{
  "num_hidden_layers": 10,
  "hidden_size": 256,
  "num_attention_heads": 8,
  "num_key_value_heads": 8,
  "head_dim": 32,
  "intermediate_size": 1024,
  "vocab_size": 512,
  "hidden_act": "gelu",
  "norm": "layernorm",
  "norm_place": "pre",
  "norm_eps": 1e-05,
  "positions": "learned",
  "qk_norm": false,
  "attn_scale": 0.177,
  "bias": "none",
  "tie_word_embeddings": true,
  "parallel_block": false,
  "init": "trunc",
  "init_std_qkv": 0.0221,
  "init_std_o": 0.00493,
  "init_std_up": 0.0221,
  "init_std_down": 0.00493,
  "optimizer": "soap_variant",
  "learning_rate": 0.00417,
  "beta1": 0.95,
  "beta2": 0.99,
  "weight_decay": 0.1,
  "lr_head": 0.00836,
  "max_grad_norm": 1.0,
  "warmup_steps": 200,
  "schedule": "wsd",
  "decay_fraction": 0.721,
  "decay_shape": "linear",
  "final_lr_fraction": 0.0,
  "batch_tokens": 131072,
  "max_seq_len": 512,
  "doc_mask": false,
  "train_tokens": 428700000,
  "max_steps": 3271,
  "dataset": "wikipedia_en"
}
Each number is 500 + 50 x the weight over its row's rms, rounded and kept within 0 to 999. Layers, rows and columns count from 0. Numbers have three digits each. The size before them is the row's rms in percent of the matrix's.

# layer 4 MLP down, 256x1024, rms 0.111, rows 55-105, columns 640-767
098:448470469470505454398483425429478429515552411427543504468506535503447540436419565537526451477520546506446420497476459499435539549445481501450494466534464555448459413505400573469429502466464491521531502612494546553391522483480482475500495505535560515448617525545502416570497476479469527467483560530489502508427560421505443498547512432506451528475459533553518458618512553519484492410565
098:547506583485505554504538594512489477505447489485516590400525465527652418449447547488529498623512498454571458525569426549463446571552500491556548406587456490436415583539591469484566608478493604533444476490452532456462435525498444429471511588543478484365560468529536516465521481595422538489555453500438473558558529528585559455520489524393491520482515492528462555496521481521470484505533
099:412548518536585480523484484457500484468506551446478457460438470487474452480418533511533505490531505467529469611476511424507479550534553558533498475388469426466556441493461385542542527458475564529462522535485556429468388488507554492551566499453502594520508518496366493421544541442477474468469413456530447473531546559488442498524514499469488448508444550454555497544483484544435539467530
102:533511525505456471549510443561529480525476438516419483439601469479526428461461535497516501480550520455501539547460435486472576531559491466498418579530493456567506473430435499556387440532607464512524534525378510500534541519448548466559569462512556482502495530447435440485482498512443470563479481513368529443493509435474483467546461536510500510468534482434521522494412473488511496511495
102:493487431483515437495500512542465531463545538545499503517515546520486548543498501548471490525436390515477461521419456605578492508434492454530517467543546484440476514579507490502477559522467493513520394576496486497524490538518456465408514461583469504445516396408458539590497556484545452472465527496467544522530473518525441511494462568598440579482507565509465432603465531481566490509534
099:508377399457530549443522545487458552518514509373477494488509524502461501505472507536387549456564541504529578593482586422430508506485460458488436533487525517517549514481479495533534515514570497569516508442482561530522486473459466522532542429518503480551525507548539509445481464525508535546517489565393537496521479472502452543547524539566585347552460427485484477546472566477458486516453
104:460482487565483479530515553467545432494466495542477517419569503598525481592415513509501482517484525481559448557690567413511528535593511653542573564471517523483614459523507441510512475512574536489518533481543459478455523560530478505449559456450423505517471503459461470532459507580478426608503471477502487518382541512552509480463524435485527532433460467584501556600508516399509486495526
098:533459483425485504461534494510568461453509435473492548507526551488372581545524464491544464522472649538511567376416484519447509538543519550469507454529458469444506509565553506444490503528419488486542485508412527543596442529428455457517451499521542499464519530584483561505416555505472519506538389404440367496393479538503481468498442612565550464474437542490582529609494498452495428600399
093:510407553458517576544503458491490503509494527517535454499565517458464401492463487541455595546539576490504455535427513493535531542558556466560503532508541452479532432438524518525376483506526538541574506473572501457504609490531524465489526497416519530461492465568489480542597490555573521389453534489497523485574550486461514512517527472488535534546484524476470485442444489441476523504541
101:443382437499536522465459487545510582561471456518554558488490440475542544597537584504493482521508483499410490556431462475463520557559556569547502490461538474378559460402576526518546567543414476566420498504529459490525451568581478419523561529492482486517472510513515485534452413507497540518451505448477533548499490455591491477481528511550498579421562465502500489512485533518501515561471
099:557497547506573441427494555585495572501507517478505316492375486500462504436477508545499530498473572433491458443427450509500441477567577562539375467451582548565541505544471451464443368453496478544542503565601458647503482442526415547447458570482500573462491514593485528562546478559479488374475561476558424514537535448506512428527535531447489464461536503451379535416560580451503455459587
100:601535513418536411555623562471464502510411564529518547490484490540459509587477495502534440451483533458425569530509469455489574412496539465604470457496572467524461473544487423475521446543497489449430542487511478593481492519489606421560400558523468506501411484508502523503438539427482500516525495502497486547512515492579567457530425505415498509570473434546504562539481489476509494457474
095:469518485487483406462468598359645541445511438518436449534531423445508509458498416503529459494526475572438615500502454549457493556505543520481512441473478521578520532525462457501475601605537449380513523526568420436597457504467448488478534583429587574504521440519509481512478511377404410490414503450463563532540422558348519503505485526452555430404518487593546483587493494476435491616456
099:589491469476459386446502528475535529468510486382590504401481543465550476514610472483458477542517470532517493459534515550504488464452482532395564623469499508544518555440537484522583388592533447499561477453449497511590431365492483468497528524493556476440478503454528470492484523566433501603587558447515551553482540473516483498562510462473407512504391485411497621492512356546452460537562
099:410507552527471494533495472476506581514466476452467522462550550547537476472598505406512500453571556513506478534463449508490555607564637534432550560456457647536460432521454470527574491437460483522487450504542522559585488502474466463560532517450541527501469575506569533533556485508450503477444484491555486431430422475491599493530428542503575464469544489563527452449485553448432529516546
099:397543513577607541549477446519558439546478550469519518454496445499536508496518496450488391592547532526501500540502408555489499484485528488549579430474553425475497479548498487541541436432462499567442467394635447405533457522452525461566453539512520539494408513501511457508556430550541540501541435469509527552562515459504446468513503492459483464584426514418531508499527476635511552530494
100:417505514527573503459407526475527565504554587543455502476549559516498491428467484495495543594481478560438459537588563469504447567476497424492506418484484477503402462559516487513506465447571413478474486592550465482474514476436427407466528530467440507535518446566489566409412437388539508510563506545521555539455408542520520459546457425551576558508461540419579499583494497429547519556456
099:407510493456452593648523511489448509487461498442447458452504474505396495549507521546509544475497504487440579504472432440487512520535496451486541573536518599491575517457498478542585457477481454436458564517407498491435518571534520420442503541501523500532522566443578534570398531574428461608369386440475502507560493542463520470448546460562541527506504527427560518477475606582434521488542
096:524491467503477530575462439465525539440527463512638522477484523503516547447399466453502477475531489557657475548510518485496580446451454460543462520402505473500517461487547446455461487448544436571550516558430465463478499542507495452471455504563467563482496511434505552498504542423410465529463422552452476503510529522483453494475528573584523561537518523470568512500494594446462505450456
097:473587547480429574476483495497463571510522473552498575546576447486485470494561440506481483589603514521472483560436477525424477572500541463508491557559501490449516433537498492518495402469496469524529497492554554516452479509525453417562492579508426492463548494539626566492496542490480469528398543478376457492446434474519462555442487523461508482511510562489446599576490504575357488508515
104:420447598581551476460460479519528444535545517556563460390496485578466548604454489507573592494468529526453506610592573492416482505476499597456479555454577613503465541464559417569552498501522446493546482376502482553489481541541518439539535450450508476494562524506437514529506458518522497504574508498406486536484543556512519455486436572468492483573495405466509491548427513457470521510529
100:548537549427473579506451501495635520615547491508518482492414526567562425431507512426525514455562538514554519517560423479514325519580588645581569377542450468502505458609549498531454502579482538505547497562522549630455586430457549439468347490460514427488463457494439520548544594501504532510540474457530531453584493587486446563477531615472574464458481506490451419484522504544496530422479
100:491496483509495538493504447457532476460443503462558520501463533450514482460529548461529517520430505510455536453352382396550489548469499462497445488478463474569445453587441461474477493506649541480542529459513498538632532558447516481503548452484476450583510518500388530434541487495574503426523482398478516456537490552520482471469525558504478529474454532542547561545462507477496490528605
104:542502495513432525548518489489530522467609482477450516564482509465481497563498503485533453365489513516458449433398512487607523537482537421447476484535533485562466471480436411514468459477577429513510405589538606470550501465571446451472592482491555411477577494524528496498575451503498454517479571454441462487470435425529446500477444523493491526472493511467490517512478474538574492527509
100:481455545578452464484558408514497473421512504494463445480487521440517420453543471510504538501483438537494402490541475547547441526452480471456501552586501562493386560501583396399460507487483500521572543459443562483524447536491428479578497527496553545504554460435497578510468446460411453398441379435434513484563398449516521441569550506460404617508522486473509565574434555544376480520447
101:448516510513523523440548499525525517526509463425545565439494379504470586411551486448514480517506498473543442478447440459500507490578547475503512439495461326471496465498557532453531508468619532460492524543470507551481468553512492498506434507511375452519480523384564554568421409516574536575418462493489606526607536426531488513582512527513516435567464402462545505438468579558537437464505
096:508444490587526515423475408579499538410501483511438488499559417542449634501477526452526485511471465438514484552562454502488504503504539374511501462458527503437462519441454492477385454468562599575423517434515522553558468526440523489509448559486500481514468484560465502489583441474518552514526385504574617473498515496548460540510511385463459455471380498534458503581490535535543540479503
101:484413520440505511447515547507512483503531391452507558584596545505517627390484540570497581570462507547500461482502413573492499511453468410504491500471478506561543435542513567478451420622578558465469543494475538483449485554489497505505581514502605386417520392554489502504507565476514512560347653525509500502504529437513468522494536417534548515496438491453487443480444436504590504543414
097:442517514465513596515542452503486535507511524589515478470562552558513478558473501440535434489523558550470509555450535385422553524406546467513510587448457491554510441540526559543597530506505467438477516481570440520643558515486481522432582468476584470498450393470465428465570503535458444544496441505464456534514477656483465478501449461414479498415464560470591512411500494537528560495496
099:473552600604559521429468513397613400430435528479522509456483525426540519461415532501515502524539435510517537451578487487442513513561499491547389510465606452599450471505533497605458465499458540568448475532538473469519440587451473527474476495641524494474530492458517521516443509433488507448484536456444522379527520519461467480497528449502503431484519479459481514505539417613449509412511
105:475490540522467500509494416472474460368613505401631475426526503431556526478482495521465477488468606451441479452508468445480472371416527522466476539374427635472540502530400555511429486438427494514484472516441510512543496495529492481486596525442471503489415505521562519515509437504548472512523447497552448534520563506416542515495561456547487570467497520521434451506484508513539537461495
095:536574483430469524495506445495451504501498484491356578577520510586601474552533534472456514442506417474501415530546471559433493604492501420472559478524462609493482586483570534550506525461555490598516480482465457513518601479526504642451447457476467488491491554492535460497492572563576497496465445456601464446506551570549547470534554560507543586577455455547550529485554495530488548518467
105:580474596409461512393549598543454513475498466475476480454456489563546507430556564544483543458562475400499426526564543542513395450365574483444521530541495547520524495565506537523513482494562467487564513513486551502533491571481551502511519532600497554505572508446454471413404449569533584524477502436452443412501515518472491481491530456505524542523462446500464493557445578614535527530547
096:528524497483445491520526503632411385441479455509539548521499467432389487521484499530505470568443470402540504441534544485460535489438574549466438533383428433520568428519562490462501524497489447463533498447370425532539597451563462502390528385484493483503536478501499562448527557593458478465406555527557465454442570488531545474431431596507441489495452589494487525447464559409479407471507
105:526464480554442501533576552594479508505493527573556453430491484501568450584383404482465503518520477454543550561453579487388463554491479496480523522519424491524410466549529477475492433518460499477574504545482554515567564508511561512549537512514494512507526418480515544467457519547577455589485634530509476565461427437444557446507482519445478530531443516432525454498500468501407490548530
098:474461499500515568490579549418438460535516493536465542484566559459495529351436470618582473495502462421623497543520399553450544548473486492523460531473535469489440466514536513418562521487572523538568514493439488477440509510472458466502459395473532501512540582498435507589484479443470509556467545482551530499557519496514527497396503569524535520466539521531518472493446539459625522413502
102:519499469440479415372465479417434537426617508546455508522497455552459433466504579519522454441544537571556556567505485521550500472479448405559426532545511547521516546416527558478514571477512529479486506430543606450501487536487436558531646576510514493562505525494440524556534450538496470452546478469466540541439523477549405443572479412526517563419407560522522434530413525525517502635449
113:537541500546520452433434467422517504545345474450455512438427467455499518431585524500498440421508414406531476481407445482515465563495529451507488512422481421457504488439500440516451466564458500562400509559519384556440464463497491538420495449401465519509447357444509462541456454519451436572538500458579486424511470405496542533560430495488502394505519564509440417404469505491529511505474
098:487495527410526477418538436494479463491445658484537534432453473569588550555380539559471478482489405425408569459375501550581570465436438480472438522560463520549512481465495498495506543510573486441523438512435567539513508487507537466512531530503466438551502365511469474443443504468514500500509517525477479454578494485480465533538472439481454494486558532495535500482432528442504530552513
095:640436473401431460425512487554510503505457460441506502636465469417466470531541564527540487491456506459567552543481488487438441436529463441533436432448548464563536574439484457500485484435492471331517389428530428489458424555601558476519503505496419517566531438416451523529471462431589508450445415544535395548419502561568530482503495525508513463533522488511528450510488483430453501506498
096:422479431490505504504540549472506472421540596585418553566574490520602387476450461496563444508483423488572596570457455456482387558482481410524503571497488480467547454531667522480524466618427494473578531602516493511493578472480527520501504572548499524521553408504545445423574519458462538503562504562394423488580538565576520475483488512534491464572595557579490505411487452427545466429533
099:458414515489538506480521387595499554533516591456470474582510544519481511553414507469519537529537476493461511435497469487545445487453445541530491456468463511511485483451511482459560461430541461546489517443441395562463506447391467490585443488509468467504537551485527536516480435478598559436578442473471479487520470485505451484500433467442587399505521427449505516491486515525516503453504
096:475473459537495571469406470495554440506522492485481540626511452549495476573472519560476477474550540545465495527461535594603473597524598431422541460559505434415443550503469432490517454452435490493480490421584516521579408582509497580480587523552408382429559530550468508481530644506572434437479442501459512481519374446516529519494570511551438566560558358540421440494503509517453428480452
100:465553466472505460432404535512500542488541481494399491524458507419404546513444458528532522449414455497496453411511509472546366541524513568468530476469451520442508571517552482582521559560543430503496504487447601488486498528579656477562588535541458546549488473496493437557497577494476495551525529514406496459474459476452463474455504526600592498588565492483455561445524570471530424510449
098:466648397477455526576505493478533491476516471483525463546372480521524447472409472530564539533536548507434466454530517510500464581454485482523463436460372471522396492550415434503525474585543504473516554497568536427585520444508451478521500430478547405502524481563551482521571487482441515489503489504551527463487485538498509506457475468489485540456515578533483462460526552569540501549588
101:529504463611573515421530469517500453577519558544467525520498492531524524492480600465505479597473488470561595522485505494411532543535543500505527501610524421500447496428602617587551427399449483493519483456565456507483502546491477504444572541558524424484570486527524566364475464525510495532479454421515541514510527444489535517500599533567448575557475486486398504538524495503502551519422
102:472570468515443482457557505594512466562544494631482468381554479453506509619478473565527512473536486471535476492553549487525535382503449480485550539557426559511495540433491410493445566477532463573499466667440530501457412499537470573494511489493528475478501493481569481572475590445486565477496417527493436543431551518440502524447442513608420539444449395528521469453533366515596486449560
102:489477536590512517475484540553524506505550429572495432531481530463457505446511524472481472431512377521510532450465529486447447524535583523461466442525562527565566465587525440491558480422496502451498535604549544522383573567529473488550516614495494553484536613477540469593500427466495487503550493537482592488524469500559491465445474564524547458507526484577386452572495428590489508366571
096:489568510527556522456563493409467468559493514501537455557531503459487559534557423505513543498567545562600522549416516453571520478450466447451471534515535519551531452506464597567536487526604423544533536542625474565508556485520435474499536502454468478480415577519465561563497536552473381526449490538481489559487526484553495510529441484569491549446472473506556465448491531527523596510547
103:508533557477490433512643507447586444473546531521552412520452576475537421485586495573542580525460428533565566459483573489573567522479507595515502534560546364486539454466483592518567551530449484467571530460450444492540538530542611484540464573586526542523485559459448453612521511592456569457608450517375532512551573477503512512461471520488478499486497476522493562434499507488534470420498
098:510443523525502578535548521545478439493495505466576480371518512513429423552520500511558479472481472533475518577581423540510491489517457440497465533465454431492458520445494458487585546594510527494411464456474582519516571439451588491523503463498626556512486434616511566524450439422524565539435536463564506499536607469430467513468484466507536444495504458498599475507592427507567505506503